config.toml
n_head = 6
head_dim = 32
positions = "rope"
rope_fraction = 1.0
qk_norm = true
attn_scale = 0.206
bias = "none"
optimizer = "muon_variant"
schedule = "wsd"
decay_fraction = 1.0
seq_len = 1024
Each number is 128 + 24 x the weight over its row's rms, rounded and kept within 0 to 255. Layers, rows and columns count from 0. Numbers have three digits each. The size before them is the row's rms in percent of the matrix's.

# layer 2 attention key, 192x384, rms 0.192, rows 169-191, columns 288-383
076:129133150115113131106118142143126115126118137137100103141150117172148104198149127126101173142149153116113126131161110163107097134115153148151083188141109134135140139099135165156119169072101166142132115107113155119123137125138117148112128109147098145124129091147107136134108083082186119105
077:111140129108131108102145155135141108126122155124121082133152135181121124193137122154123183129148159130077138116165120147131095131115130102109137171132099149111128151120143120125148178133095155116132117141113124125133143128129113124063148092152110162137124099140103115143099101053172117109
071:099106140115141163109147138144093110117133158168105117119156097089096148097115181163149095134135154145134105092079129109125137124126126093102174089105120154143101112137116102138125101162149129174150134106122092100160138109146135098141165163134125124162149140116150121160139144130116101151
084:150097123133108158119120143147126114118125126183147141091153128143122096116138146157158105127107102133166109126105127135157138109141114136130178080125172083137139117139107150145102118098172129123157137156107137090129167105129149109180099103118154166133116149127143145098141161135083141151
094:148114153129138133125168068118108153150124128079147173104092097085117146068123122116102105171154075108097133099100144104130166161116109133121120122133143118189121126174149138127125130177097096143141120109160136097105108121080112135117139097099159117124107153130128162128141155154121140151
089:123133112143137153136145168132109094151129162119114117149134120150145122181142101123122138121159141131102126109142108151095085105106095135155108165186112164097091136128135133124108146158121163155140141112133110153150100123145119129105153068103108107165159138134144143160129113051136129123
084:142131135102123118134138138133108114130126156112114115170124104072147116086137123099121084139113129111100152139100109091072118160111107115132172127133136159117086138174120097127148118142138124153145141085109126132141121133118140120165114089143123091147132134129143137101065135131151116137
090:163150132120103171132169142140121162172142131157107143139111127149115138122119137134137167142125132141137162120100126125118107124102162165114190134165121117128139107175151156157105126149109093100144140172123128102162143130098134139112152127148150141151131134103155094066117128132151132106
093:110096151199131133120169150094123121100125139126133102117150135167112119126104164158153161118121182124105114114135106112112106120117138109088149086138080142137135131112113147091137120130147109138065086140155115160120110176134103156077160145128123090144116106143118109135152099102130148120
101:124168125107148166095115150120141112147120144095139126159123155159128108159104140144178127126139172120111123114122133151122082124099151103123148181122099142099158163110088147112148141116146161112118100120145120140094095136146121157138131097128140103116150111148117135082158126109162106140
109:096131065128132120100152147138155142121137178105120128147097140122147092149143116114129140092152146116117134106104138126116111115088151149088164126127117097121139124116100106096176124159095137090169116132118113155074121138129130102129131098143099087108128091147116113112122176099155109171
100:151108109111117179127118182171116105169129079107164103114104120188183170117099084160162153136128182116157123124123103135124157159107096111087183164115140157151130163122116130118105136118116133126133127159131144098153132099178126130169120105113103125079128137120115151082148154113102112117
128:108112083120085125117128120162123157156120129113106105146156098129168116127117109113130148108137119132082148140114122137099090150131125119145113162151118125118122148149151138153132126113096136154142111133125099126137118164126103139118110121141114109154142120106120123113111153113165120132
102:153171116109162077149134145105142098091137114143137143145118142145170118158145117160110125114146130128113135184131147150118112132136146130096110111146137166128143165086074137145092109111161132144109132149085113179124151084131094106120125136110077129123116165151115116176107079112130145119
133:148157151165140068135156123145141124106106142122133134160119136114096143107131127142108149110148108144102146144113132089132169103145130131154089104123109146159115165080127111165140096127151146138107108093068172116106138142099088114128125123078137154112109119126127115136123068137101124140
112:152114114102140125143107119157132111095104143130131106176084100101127156151112085081108105128117093139129141126129131142129134144140121160185117148095134177137149129075125110119113128136123150083107136094052110119091100129140139112146102132125117112115138141126106117125119155145118129142
108:143122146150122080148109151148122110106154076120099080098157080080132125085150096108125120141163099176112157167113118161115153118131114124103064126125124127122072150101141167122114097107175122148104094116108101085171110094124127150124099129119145155097135135097104098135083097148116098118
109:131112130121136160127153140142129149136132122142080157114108100094085108104125147189077114102176098113121099127151141117132090082136115126085098119110156114136130152200117149109107126094133144150157146103181085139130096131143103130149156130120107110153179116131114103090123136162103127117
113:107112100138102144084123114118136135149108082146102105087092136121156110162127150111159124122144156127136132131150132140141100115164107145118150113128157139139154108169130128112157133099123129118186109154128157149125129134100139127140103127112094110087150129136159118113135187159066106119
106:128144114104127144091089168175119112161138136132079138140085115074117139110126138139148123117151192109128107119089119146131145173144127130123118147157150192166150154112143084121121153124108112079118141113162092123144156085166097139129143130152083130118129160102157121107127094115115131104
115:094128115100104130121142108107121104172139112103129148155152117118139130168086136137130138109101129125129107145149126131121106130155165094100096176155147139135127114145149126146129126136143147121118105119164094104127127141143140151164111158108127116109133142107110101144131151113096119121
100:152121116141192140137125128132150122147154177115152109127121116120096159139167123144156174088151135155117108130124080152131132121095107160150171122118132128132174154115162130126132141123091128112132096154168078112124152158107127122081164108166139106114104126097153128115134125127134148116
102:148118163138150135098135098142151157132129165110100116105082145105161114122131135155144147135132125077138116141137121164145139136133080131130118163107134153133122118109141098138105147160167158075135135173110131089145144145137117117147139086104097065127118132142170134113128160166126143147
# layer 2 attention query, 192x384, rms 0.193, rows 170-191, columns 288-383
079:171117170064115099121107086136141124171118134090163125102142102162117125118152104153107133126164139164065139118146149103100150137149094122078115182129091140094082106105120160126130110155094127156065115130102119106130126145099137108114161175148108154156096108149089128089128117135147142104
078:119112118117134150131130182182128145151143156152091124118128138108150131116153093165087125139122148122095126106096155125110112145098123113129163140109118132169105155161150119134121122134104132123124132115137105160189138119173119146123142176095098097108131144115130091122112140095141132147
082:115169105176121123153130160136156161079128098139121131119137138121172122170110137163133124096085170150162146140126164117147090112124144148145154101146135123088155105104108109073114142116111120125174135162162127171138129156124112109133114101121138091059111118138117118158121167150132123137
110:161121177094145150121129061131115128124137123119122139145112111099111137074139113115081121147136093109103105122091151118123112150149145117167139091136111112156079142140178119139135130138158104127124138137117160096117132065138079152142140143115146139156088161146119116131134100122136172163
087:157136134095145117162111110120117122096101149103100120154160145140124117120114085158108127127118132117135147103127162117109125123147107112124152197141093166113131110098083121153144149142133107140118106110118147118143093100111137110162152109135082166135159116136124125112045124165148108111
098:133148129086122157138104186132131113135124120095116124151143131119120108111121112083137107112129139102137102169111163100119158158144116113189146154142131144149108144140171105132158160168114103154120131163142112168115106076128070155119119091118127103158134134140148090157065158104132143143
087:129100138059121137124143115100124164120151127106164132148166085142108106112143144111140131117175136138153104132115128111129117141110135140135143120139151117137153145099138158141111095182136123127096119100110103120126153126136108084158151147143143140165086143146131147084088166137142160157
093:107124183123116140104100122144168172134084126099134162093168115098140125141130132147149162141134118162141115149166138109145122153120151120124094145132112158093134110133119136155134148136147139158145133130093118160138089159088087118140116096120133118112067098129139119116155167086090114143
096:145132157123145096123130154115120101123108133089098125139123145100139135128162119167160116144121127122141111122154092117117198126147108111141089144112122135123097172094093102140102139134194147149155124148104150152176134130111137147140137113115145139140097120143146133177141114131105142091
091:125124117131122160110089124143124051151113131110147120147121152176139131173106110100143142118140130140111094135153131115093121153124108128124136183149135172134145124101163136126136136104107154166119148147138115161164098120094159159151092142106110124138136080145113125163152153126121104113
118:139098103091133148131134169156077093138129138135136149127138132129101113132079135111151121101103145123124120129141104123120123113148114108132137118132164136149133140120132125074117105151188115115145106194149146091146131145135124135096124142113103098132140113121110113141133150140143148173
104:111128128117097135132156181159133138156107141095124124122143115101135144096129113113116126142165143132125158142132146168111142137145112130153141129142088129147103114135169148169123130112110131155107174125079127116139086119129107157119096099150091109149129170093081095136106143099143148099
100:155147125160140125125095169120127110104103130114125092122150129147132149156139109105156171119109136117148120123116114128124176123132139153118134067135130129116159114095152144099133105143131171155164088091143137141130145141065121128130114099095096122134119153111111143142113114164097098101
098:102117194091146104127135147142133115106122188132099133132108103110089159121132128117146091167168113125111174140114140136152147144162115149150132146104069120116113146125116153168145163148166140160098154138133167129147146131137116169121115102152114124115107152140115123140083070124097167076
104:149106126142140121121153166149138118121102119106121157165103110111122164138140112137132113123130158137144128135110112142145134121136104183148097124130117130141136140045167152166121113095141133155174114165104166134143134155147143141117119101115095130104105154103106112105097160139121117109
105:164124129127112120144127153136126119136131113151091111087189120069117129123131122111077118113106106130088138174128108137122170118120125076139146124121113136149114150120102104133150146054132169145121137159088110122155150094139112191128147126103100144116132168089129081151074133141113140116
105:131129123136142139106095148119176155163124134164114099121110128100134138103152168190122096124151139144150101090144138114111134135127145102105100151088119154124132108108125117115127124143120131170128126104143086133148160120131108127159137151147101124111171145139117072176090138114150123115
106:082118087139156122132101123144108135115144151099131139154098146128135128169095146112123120120146113163137101140153146116126099119106145099121114161150142116101105103128163117102142116123085169104118130150151110151144129157102149110138106148124133128086151125140130144113177172165096095085
112:134120087108163104124136129143126097165146140142148127116148152077133141124120120101150141142144175150161100092124141152120160130146133191145176140159084150132125172107169106136129132093117163126103104140152106162158138135147114121138127100105092138069141108123130091159080110141131119124
107:108111126144098085122134153126120113185141093124101128149138116128138122157142131140129112104117169169117121146131101142077137176115116124111157111121177086133162115137115167123139127132113099119122161097138104125139184137147127129157143088136130108116102116080114131101109133160116117120
104:132108087103102108114140133147147101154147115126147144111107134109094126103154106187120133110156109133133102110160134157112129101106090142114157111111122147155170121110158129119145118114107139129104100146142116119150168128074126135130146110165161092085107109131136136127093143128109133165
102:126132117128124146102136121122109151151115156124125139137121110136153101166082125138114151135082116118134092122118093091115112104114145084138172145113139134139158088158093116139156132156179114145124111137148122114117109085138096122176078085105162117089106090166160124109122136160093120133
# layer 2 attention value, 192x384, rms 0.252, rows 160-191, columns 288-383
112:169113120133142160155157065106114139121128128137135149136117091143128091149140143164152128140117129106125136132117114190130112150116137083164121138109101100117065121148149123101089095140116104124105143126142103158138102138147180099104133142149126128132117138144153132102118082101100126163
106:112095090132144094137095161143106138134150127105164127098107148132139115144124093103096128110105152121124141125096109118085135108072122090140146152102152122123102145116132134137089114121105132121140132153115090113185123139176117163100145154093146140134117143127124149124143126101160120130
108:142148163119163107136140142147111141140125155128114143142086162140122128183140082124171150127132151129128168111113116068114146136128123136077093098135174072114083116127096080129138095096117124110111124132135139111080137133134108156134123157136140106168117108104146138139141128140173153133
111:159130143130121104155121153117117131158105132157085117195112177132110129134081140126110104131095176155110123126155082146115150155155177173094124161134106148135143165125120160129110100144122149128146131129147168167169152144118139162141121064104158120123135166121124104138160144119126181150
114:141122125131139112117137120118157126137081165120153134121121156140133104110136131192128141157146117189131115125107132125128092104101143126131149125107073156129081135134134113132144105075125100069132140095091129101104069119129162154126111188091124121082156166127123114135129103127120137141
109:135111115134131161110144120150138132151128163101109105077177118199144142095114130174113148150156112145155094153144124096118099133148137144135073096118156118154084125154143133135120118127098125100172115102134125099136196092176120101131110125091155163128109124117126137152121125105134081150
111:126125114129117130113130152133108121128136156147135186126202119111145147157135158196074125149100122154104132115123147162146124143116142139128069134127129126093133091129101111151155134119123182130126132170141133111157149091037154182149101111172129130097117152142140075185117113135110120150
117:168146154163126122125123141138130146144100125123128133134123150098108123132151175168122153123127126157102121133122120146124175117147101189088157157126026101134194119118116151132103115102107163141150135138124157113140155111136133158108118145102144170119129094137149141149122127130141144153
105:134102123170100150106100102142105114074130115094129119096084130104072143139151133201081116155108111104114126113100094145115143109145145091148140105132107097108124144148152137122162133085129103106161121099118116135136153145128159134120111141120103107132102144147136117146139127099152083102
118:142178124125136164131131136132150121101146111155104151126063125155135111124099073077133140114145149137129103132106105092165157127127079125110139130141132155137189152147138150114100115130140154122108125112151141124084099119084154150160152103144163131164125122111123096056134125139127132099
114:136128136087129121141123139147157143153120127111154135123076124137115165122120141150142144107122143181125114126145124145121140120107129057144159145124192136124179098126158161125127139128127121130129123102116113078170164146112109148116152134159141142114144150148172124113160102150115147130
109:134112112134153125133136168141124146140164158156113131112139105181116132094119132123116117132126157088143121133090121147134120110164145099116145135131174125101115135179128132140128128148128150124109175124131081101074155123139126177115129191079161090133135139146138105103135136117154105158
122:118115123126140132134131122143119129078114126141134122170099145090162115154113092122139112148086152167111141123144144111128150133140144144146153105109101110143140102137108102106097109110164054134130118084096102065110128163149124136096142125131127130146122112107115157138089134126146142107
106:130187144133136096114152108144155130099164102107135121141113112149113119146129134109127112089159152098156123088138117151124164129098174139100122089116122128117107132141173100150117138103137147143165136135121111168150142173182101162149112162102149139118132169128130133141125122164122133152
110:150168141143141131137114148138079098113099135093112132152149134080105128138105115138191141146142099163140122138129131121115149098159100119149122134152109097139128141178144115126153139119168131133095125147124121086113132109122142059124103151192166104155151119139103100151108112136118117144
105:156114112116170119121162152131125118157119130149112123111176120108146140111105122057164122155134126092153111132137138139116111096139116146135145134186088132131159139154101129131115113172116107113144097131153064174129093154108103178157129139114079135085109137140103149107126131145124162183
113:123113091104097145141113083120097118147126158159115128149142140164119134094125110115121135104124097141128090144174101088166121123119142112082137138121109132120086126167105083113091145100167165129121152080115136157163082101140125145119114128157139150111140109139141116117125154137089120117
105:113132147145140154118145098139124120086141154090160109164084128103167157119140131119106114119135145112132146108150144167106120128134121104110144131145127119148140092115176139123104134128111073146123120099140122118070115145132140116161111100110130105109131156124135125126122127158124085132
110:141108125172120138123153076124095141148118101157113130118126148150132128121144135160155115134103121167131127121118121074109130168098127068128136123109154124107135158127096111149132145078106147100148152068107133121101109098155109108108140124135103119084103141131152129124135061132123146141
110:110127129095129113109173154124109136124145147134126106137124152140158114130121123173123102129141129198127095147135105142128111095110134094165112135070118114139122115150171166128084125091126133137171147121165119061154095126124126137145122093148116125089130136125120122160141121114155133145
111:110140110150120141123115104114136127156101119128121170147154146162127121120098096144127158149083121119081112127129137079112137145091126107174114151129168135112177116140123163116129116098126147132123147113139082083144189097098136104125131104101156133144129171134136112125129136129093113121
114:125125108158142132134137099117132107157107106125127102122147147106127138126133143100147139118130141066103117111147093103122152097166130070182124125149168128128175174178169132108126123140122094149173141125123123083171098171089139131110119105098155130170100124118090135121133174161101124141
109:148116101144131132116153142140143136125125140140129103085142081162145151156125121123164140115121125124093172137096127109141094165113133195146106133158147144153142114155107120074136125078115167129122123089125127118119151107168141116105126099183146094077135127128151121138136124111134152108
115:122136120154104103115141113147092138127157140135177130169150129081133139110103118103131151114147106136120107151140117080118108137144115136153145112108132100150160146107120170134132101147155127161153128124111104151147134070144125117091134127123146123173154136140148136143115136164094122131
119:175072125088140127128123100131121125138133117138086103133152165145156141112101160136088132110096126147141133145140089188136136109121111138137124133139067138087146150134138128151093123149102089142110138128131109179123162152087130069145119116172128103135118104107125109176107123160161113131
108:139137161103134120136138111136143095125133150099139144178103133103123117137138129136066112110175174080123133141162123060127126122130123100150118141128143135135091079142110129116141128124099168074115075118163126145116178108144115168101147123113147139117126127131170141108101113091119066151
108:140169124149096137105098126129119099120096132139141135135104126168124121143148120165096143116084120137114137113109134069101144127134129138133143083119128128116118123141111174177164143141126168150086140199103093138166113075138123163158139149106162146072146142139079118110120132141129061121
110:110135117112116116128131088174172147125134115142113112087144103125150119129132140147135102117140178139077142100137146099119126146110136084116108144126000121115127144163209120146133132097121087141139130178155113125161138138119123141127108131112119123193140106118163143131133097122120118125
121:130136106137157150110145120130146151140133180116119121149123130145093114120128125144129124124113147074101101127112131167141118084115133153150116112115120122142123121095138074131157140135107156132106100094146125099117106123110147192124119143159156189093117109141119113123069133124177173056
109:151143104097117117116143114122133124138118131130125131125106139131163139138149126123152131129146135166132135121122156104111146144140113157128139137136105103144115168162124148128112155117125132143163130130125136037087131137111139156103110139119146135108109173130145112166100132136172144118
113:144099130138133128137110113132146152123105106143174128163147151177122117108155117130113109156130099128176136118093140134139127144098124158167107114130116125130116117126143152144136090145129123097186133128108159126114145122119129071104146096075134118145139117118112090147140138107185143099
112:100131127135106132105130124131113117121113190131110132106100153162085137154132153129142170116142080141156132120115095101120067158126122091146171127144108106139134122102129110099133149157122123125151123152132147122090135180110137106126111137117098159177117160149103181128148139137170132131
# layer 2 attention output (transposed), 192x384, rms 0.975, rows 160-191, columns 288-383
115:122088148124114122092098169103158098149140129128103171187143123108147127130165137105140143152137086161141128111166126132128086094096118139150141156130119108121150129108138147135142122111156130134130099090135091150122133095120094123157076119123139127087160123095105160164105126164137150121
109:124157113114131164113123140083175155102116173140093125109153130166124176096138128149141143147154105141083124120104132106178119145108079087144129148148108138131090136135137119113131116121140098123092096089131137075085127147081130092148093106163164130109125133196129129112130171121091150136
109:133130072112099113114111146151133142130127137142136159103158142124108138132143126113078133142158100091187121109171139096106068112173109115170150128078139172148149086127127177132127140120123164097111117113105105178092133121107150088100128108115131100083122125140133137086155132187100110128
103:109108127137126124112086149150106114121146136096124132110145140127068151129133123153094164154141100071131112097075111137152096105111099092123141160112135122163091109188117161130140121125144118126111135134099121110076088117133108148098109115107147156136132115129115149080091140114127124103
110:137180154141125112107129106085122122103167088144138099165108124132097143137121140109196138128103149109187117076162129141137115145173124138101150125197144092152130137092128157135108118165133128138094126137146097136158150148168119100171126094160109173139105082133134145117151109126117088135
112:134163137132142057140092137085132111123093140165165113193161066132177121171158131124138088124145113184106157088086075166130135082100098093165159129117151157089165127113092115118124149149191125140118147122135146147104150121150160123105104099160107138142088144193136145097117119117135136124
113:096145087148116125114130135089093137122160082075106104135107120117157148093116136103112156168141139111153135207123146124128128102115117167164134151152114110155159124166136139134131174127133101160139132123147149122141121138198184159118124152136143151154143125121098155105120160154164143125
117:131110156167072154162170120138140116131161115124137191139130157140193092111089130122122106143108116114130108097121104095130093109127174119142090147125161165136113130120154110113133173142127106112119099099154134134124124185106134139148113175107119119176145111128123117111125157122129149134
111:108182156137149059108160112095172103193113124163115120130155126113148108114119130090122105094145110109155120114132138112182086137106124128119099143095093114127140126116078139165129115155134111112133123144108127163127122121096123136141135127130118138157126101128137133088134124147106121148
108:128090169151118104173166118140087124163146128118117132110140131102122128092135145148108121115147155089154147170127143114060122137126185096132135135114110159114094136145119117120171128107145116155152127119108107116122178133147118142132094154127072081136111147107138107143108116140099089137
112:102164154140095172148119113134095115082131144126132121117179126131152085137085100078133164167096119154092146095154131143125143151119148143117124071146098157122134159135137107111126087128140138135179151145133147179120141102149140089095156146120124090090098108067102125133132147155117146127
109:132116096131097115114122085168168104138107133068129155156126146091177105144133107155131171107174102111123110142139153097157097120124101160162131110096084184174119132127144095133117145097110137093143144118076141129114151128154126125130118082154110119111111107142098141170089123097141148155
120:145133101142107133139124120124127096177102134124122154145135074126101150133087140093133137144114079141147130115158147172127125118107147127089116130139126140123135114120096114095081161128060191116130077141147122127083136101113122139111111157163088097078120089131130132130137127130082134162
107:161108135108144131143124122107110116136112111137126123147179149143143145171130108132128149170070073150109139137124113145126108111152110104135156203149122148138146127127100143149187130137103142101103096166133149060115126090111137116045134133132103109106151139101121158132102090116146137128
114:112092138140092076158139111137150159149110120120131116101090096138107131127110126131096074106105146150128123164153146132109076119124150124082101089132153123096115130099124148104124119126130141139140129107124128130150125128154174133145183146147134143115091128124135109111144119115105103121
108:121138124126099118138089111132161127155154121072156164125113183137128057103151146190124149122126126136104149086195147136129138121126146119116148145084087117089119124107091126121171138079174120146134166158155172096124186103136161123118124086121173146161152136061146110137119151110107137119
112:141091122136153101115137121145136101056111123136113148139158134092120101122113145110140085112153134104156173137112129156095133145156184122164116100108148103173136101111180126147124109095147113148142110119123154094122118118124113112121201143151140097139115166155078117155114154145084124166
109:201159079148108102156149196178116144145109100115090134078133130113101110114145096142141148142138158123122159149133140106136119106114115119105082140105112141123119113080132116139118121155163139117163145111099105136145113126129131144104132137161129123135143096111135151105156143144136146114
115:138121135107123114146111142146117118106108155115108119166121127122179101171134131094106124107102179132125128120160165094142121110133119157109143143157151095142120144136132131116115107153132110115097108178122134130170128188108132142161142113143086139159134123055114141139111141132152109124
114:147097119138148152163083160124159144116147137136146161126117130107109144092131138166118112165079171077152154133140142103137152156110100155094116097126112171129149201105104101144095139160152099122131112122125105153098133135171145113110151143115116144138117123150122122094088139151117145176
110:150102127141150111124139118117153108131187127147149091131145105108128143120114154098123099155178141147193131146075118149115115120141127116092117091120106171126140123145128115157105166124113121134107146160143121158141108145137119116133136177172147137126124072138129138139138129120143158130
113:155163142129151114081140142135118162107089129130113088112122133110122113118123161143151091135115101115154153097157148121091135145116124133122105173111105078149087140124101126088111136162152109080099168128120077121136138130135111125168104130121143090109139119117122122128115134095120167098
111:096108104140153178097128153108132091132096088143110134181139134141124133106153107144101115106125140141146096142141090123144139141118112145123137148116132115094114132127148137154121092117145125143133127147101114144124108163122128149098072129098134142187133121139131102142096153151104098134
117:139118169102125088145119154108164127115127140104121091086155121144117133107153137174148090112121153113123138115122111171119103126097096131146084159155111155129085117169104095139156157121097141148109138112128141147146137205128111120167113142103130162144139162078100119142153138136102135118
107:103150132117123128107162153095147152102150127097130115107134038107135083137108121105097115145123132087134154129106142145132148141178151072113104143107123174148147123152085166116145139105165141124131130125115081102157160129199111121123160149080144154130140118141130118141111100069150132135
111:120105091161127155114141114141128131124133114168097097087121167157115133167147178153153139115111114141180147110111170099175062121177124143126114135173126098122177104126138134130144140125176126138156152134100162153125147148146146140123120124135123103135138125121141128142148145164140129067
105:114090109165106142158136129171125144130170134113145105107141066155142129074148115129112144119186165131143156166119122112196121085103139156132136149137113132124106117130140138112111113117134138185169072095161140136114118137110115096123143091100125081138154129136149161121175146118141148145
103:140106118160126112095152110080133157131120116111137126146089156133167189112127139131113108112094093096140138114114146139143141145094136151166135105107159138159137142156131127122165112131094149146080139103112141096134133139121110134109121129117159126134125150138162184111108173193126144149
105:153123112146107128175098094138142113125174102144135158125112158117139111171111134118144129131137135170189169184157107098129192137115157061148109128148161076111142101143090149140129135139120077095112133153119130119162153180121136101093117146112063124169087130123139123154149111117086127127
103:129112107114161117121152166128159152104111136089127135101157081088076121161130125136105150147096089083149130131137133146160088109058118135130111113176148161086122125097149081119138085157144124136114110160130120118157186114091112123116126129144143142140138158181127150106132150123075129156
114:104177113100129135101144130095110113138163111135124123117107129065162164125134129133155119096140131101117143137135112149120112130131082131138131174134144136134089201139115150148152167142142149145095156101105149117107114095168135153185085146140110128066145165140137133160104123135106101143
116:147171140083124126140124157138115109120142085183117107108139106102150110098101103143093126100127155144149133129162109129156106035114179141137118153113126138100133175126090081120147123102109147149079144118112108119145130104123144154134146111142154099113179071125095085112108131103090146112
# layer 2 MLP up, 1536x384, rms 0.218, rows 0-17, columns 288-383
111:103123156113137129140164093139120156150133141136105089125175111131025143129110121097137125139138162146152094153089118144115117059101116150112152142109124105146132126104140109130075133101110122144118113119158116143134091132102103127172131152150149161118116103107142105130084128109142194153
097:147121135123112156149141175131086070212144142136120104126134168095161097083141106087078117125112139134174144099149179131085130123113125113137121126111116100124080151127139086140108113132100109127124146124110112127105146141119123118115124104181126185127102100154124162128105120143151133099
093:171113154123155147152120086131159121120207117172109080133140124078148151110159123150096136139170154123110166094122126115167111132113134114146120105137121142115140106099121124069062095122109139132108085142102158089163134160144144132098154127100118122125148088123138124174097095113123160175
094:130132151123151134116101091132107119153158144186110097110160152161150133114107111140122114117119115110091119160092156138060127108104136095120119091164140093112145148164102134135127129137122143103174121155123153165130110149139125109151075108111101159140129110137110111074148091165165146128
100:122153127132124124165148119082088158148125142140108144142135093157138117079100148064128093150158133111119147102100140113110146132074108114099165113139129153086090102151109128168135071107134147123123160123124134107112132133144116152149127147152150112103169145128138100130108125163048126151
087:129161135148110146096129152122155102142117122110122140122142150140170164132126151125126134069107116155128152127166155108107165102118138119105107122125118118117174105173155129141161152122111137109135157129113105148140103109109136139104116088129141107125146111138105105117159141092141129135
095:115128147127145132109110167099140123110153124119183124126163115119059146094131129173105139129174146120144160165092113130138122070098126104145138120101128095116149078128080108104116100157140164114072127159126124129131106148115112092142109148144130086162135140144162121136134113095138130152
112:104131130116121082174100143148144162148129113087143116140132074120151152153118134152088154112139161142151095103105117110131138130130141122158115101132115115091116120168174106151122094089109133151143150131136125150142122147166122140143110114137116119140132153086119096128087125100164106139
110:134105122149095115151108133144078168142122165113129170141160110133167114144122132108135140139107132146120134206128159126131142167132125136085127140141141140158120167159109101122119107098127159116093133112116117127121119120087065130159116116055094092101150100130157147139104133100126142128
091:131139118132157137101130119132143076107127140126118127174112115183158125126184136111115123136159103093117150133151122128163157151164145130135159110107105187140112133106080086113140126150150117132122150141148117087161156092112158113120115141120140156125088148126128132159139152138123131118
085:135083137139091135126117068121132100113114136114144081099120147081152138133152140151119141091102099169133143147106098112163147068133175185117112130155096106122186120129122130127130129122140149122093108170109131141153110132132170116087115140126141133162179111106117115141089138108145087138
090:106092099138140119151183144075140121127096116105115133156115134119119140130182138131125152134114114148133155136150111112105120110153170152132112143149140128152150167106143159129072132150146145137168105127091104131127136137154154150105127126109163160118127158130138129161145197116165108140
098:145112168112085127161122126143174144113143144131103075131131094166127180116078112150139156118134122146164129127138117119150166084110133100140111136138109112166149097144118178123096151157088111118111184130125140084113141101149095181117128126139144149107102108100136111123097124132115133135
090:195138118176154143114112125117121172148151139117112112153144089147149168140125143131129115141126149087135130079149123140097122114106159113129116130094146148122120107119116108127136151133133097057126128103079144045168108105130127137145118104131140093118157171099120114103197117150141131157
093:130157099102136138175119103105112124136175130187117177156105109083140144106121161123115127119147110110148128172141175148139119120134142125149135128095105117159142169127161135148130138134159152117123104106136102126111115149098115142112124141143144160153139098127158149123131123125163127121
099:127159105166120131133136110101195099165153104154103127119182127080148108125138126136150101077141154101120098130131121153132099104146134153136120119149126144109099165152108131095134149121105168159141164132094102139142129114187133080145144128118132105135114120138134154126116098082104101157
101:142152104143121125130138123122125117153182155140103124148103131138129106113170109147149125143137148127150121163098119126123134141080141085151139115119186126146130140145106114078135095114143120152108140168119056120075093145099118150111123179146170134114180102136103073161111149184091129155
107:148125150145139088110102081123162122139142120134123097174123089108146099136157149141122081111103146177185126081063137116110121178130111120129130135123113085101125104150102114139128075167162135153138092170108132092116087144179133138155125123123113169158103148156083131114146178131134115138
# layer 2 MLP down (transposed), 1536x384, rms 0.214, rows 0-17, columns 288-383
109:173120126138122135082112141154118127122121086117080142127151132134126100088141117142133137133104143111147163153074135101151085163172160123168125094107149142108115127048106069148147124136133076145145118093149143130110129130126102137142156135111123119137155103141094131134120141101148160129
091:168112155102151156129159127164127132092142122110119098108116139163118130119101119098144138121128155102138095174135137143146149096112115161150114123132136161143132139074133147109127121119131098135132188167092104110114132143140074177174121167123131137120102121115151154098091142141173120139
087:109129148108131075124125131135117135135105121133135147128104110112137191103127149125122178128131131164125136141095182134093112147136145068108159153118109109147104111128133092125139125174140138115136130109102123141134102082150109097108093132123126125123151133076092105128132166089171147149
098:147093109130138088119152123115166149115117112154164122121124131146090093118134177144127136121095159180141149124133096132151175149157114158114127127097118150139110103112140122143137090146115132161183113152070115155124153114139176111107114142168116118119104117090165158138118133140137101119
101:129132130115068143115141126094130086108135080147179144102074161116145101139108122120102114142121100149120119154130161133130137136096144124127128171141115127114159127127125114103106148096111149092094133117112111145111093127127140077109182150120120134126162112123157179128119154083137101120
084:135124101117128096164097088107084113121129136156114117108114124128129127175159161115115166111136091094158140151119133142137132156143143119111074156154126150128148110121172092133122106165119117123112135112159132165142154123148117133084095117137117164117137117135108158157153142135121106137
099:115135136158152128161119170112104108125148120095113142124110115116107144133136127132148137101147096124133127161097111088137089140115109125131142116090133175134123101123107122147127171146137103130106126139123121131134148131104160149101161148144102193111137138103131148139128093140094131099
113:129124148096146128141118124110074130158117136120125119176121101096097145111168100095120137142120146087138116114114128153168099157139118130108138123091097142119118161093129145139101136103123146122135132129165153129164145125158125111161130127143101102187129109110149124156128129144081170114
106:149158160155104104139134123122115143129141160156139143133185105119150167108139088139118154124123170116133114100163161171123146157175127122100123145138099103134121139109115137146136136129114115139135115140139110100112166139111144102118148103166090108169122144119115156106141089077124123115
088:122129124066152107098124092085103085121123143110112132107150145154079156145111158125141118091106120100121141124128133145166143107155110142131136094176111109122150131180136134104140108153076122079163076118174137129128172178123154153168146081105109142112117143147085155090138129134125122107
090:127135146122156094138197177191130147130115099118153126184155166132134103128062090113106133139129103142139108138175129106114138149149142141122087111124116106128176160108114143101089112091118134121157134120174171155170123111115116095096128130166143152093113128120106146105160127131095119134
095:103121139111138135097187151157129116099164147135079097109104133127130101133130143111112070133114136137159100119166087126132126113106154130157133121101159191141131136159173110134144166118150079158149117142132099137099111101097131115111116081154128110117154171144123105146122124104128114158
096:108116145147119104154120199177086132105113133142096124127130128137130107164101120107092173113136121174140154127112110111112133136153130119168149171161063118132146110115096132126156130183156118154105158132154157120120144092135163157131116105141137133156188127111153114080140114135124135135
088:115118116128155132162106140121128133134135151147096148091154127135150064082169126138113122146129101164121131119110118131077144118116131126123136156120147142136144149096097156109134124128117127161105131140134130051124153121097086144141191180097127154126131147136096123109164144067093113105
098:133156127104134116130159095142163131118136146140162113130133151152171130136099106153089158151168148138136119107152133155147146137140165131128153128133125139089135114095149103153143155120120088161111165134141090152136123140138120152099126162143144142154137129101168098120094131148105164111
101:105111167104147142122101096128121163141165114100124120134085123112124178124150105109086068154138128111109146132169117144108110152180119143114126136101101132106123097128154135142168136134110146122119098122121146150123144122089152136101109121158124130100164159140092146102104166111132102128
102:104143112156164121150131155055091150120115130093154132077117095155142112162132149121131129105129107117157154106117136173138107173110146151145147179084101125134121135136159095143154138177117108157114130096155124150119150163109088093079091188103116114117154109127078106156129099165124129168
108:188124094132202137134154163119115156118111125169117118143136122145131095108149136084113155118160106129105165109071140118151122112158129129129100110128114142116113143107101111168131155134117151117151113140164122140153142137072140147136140140104127097149154180129141147126122105143110140124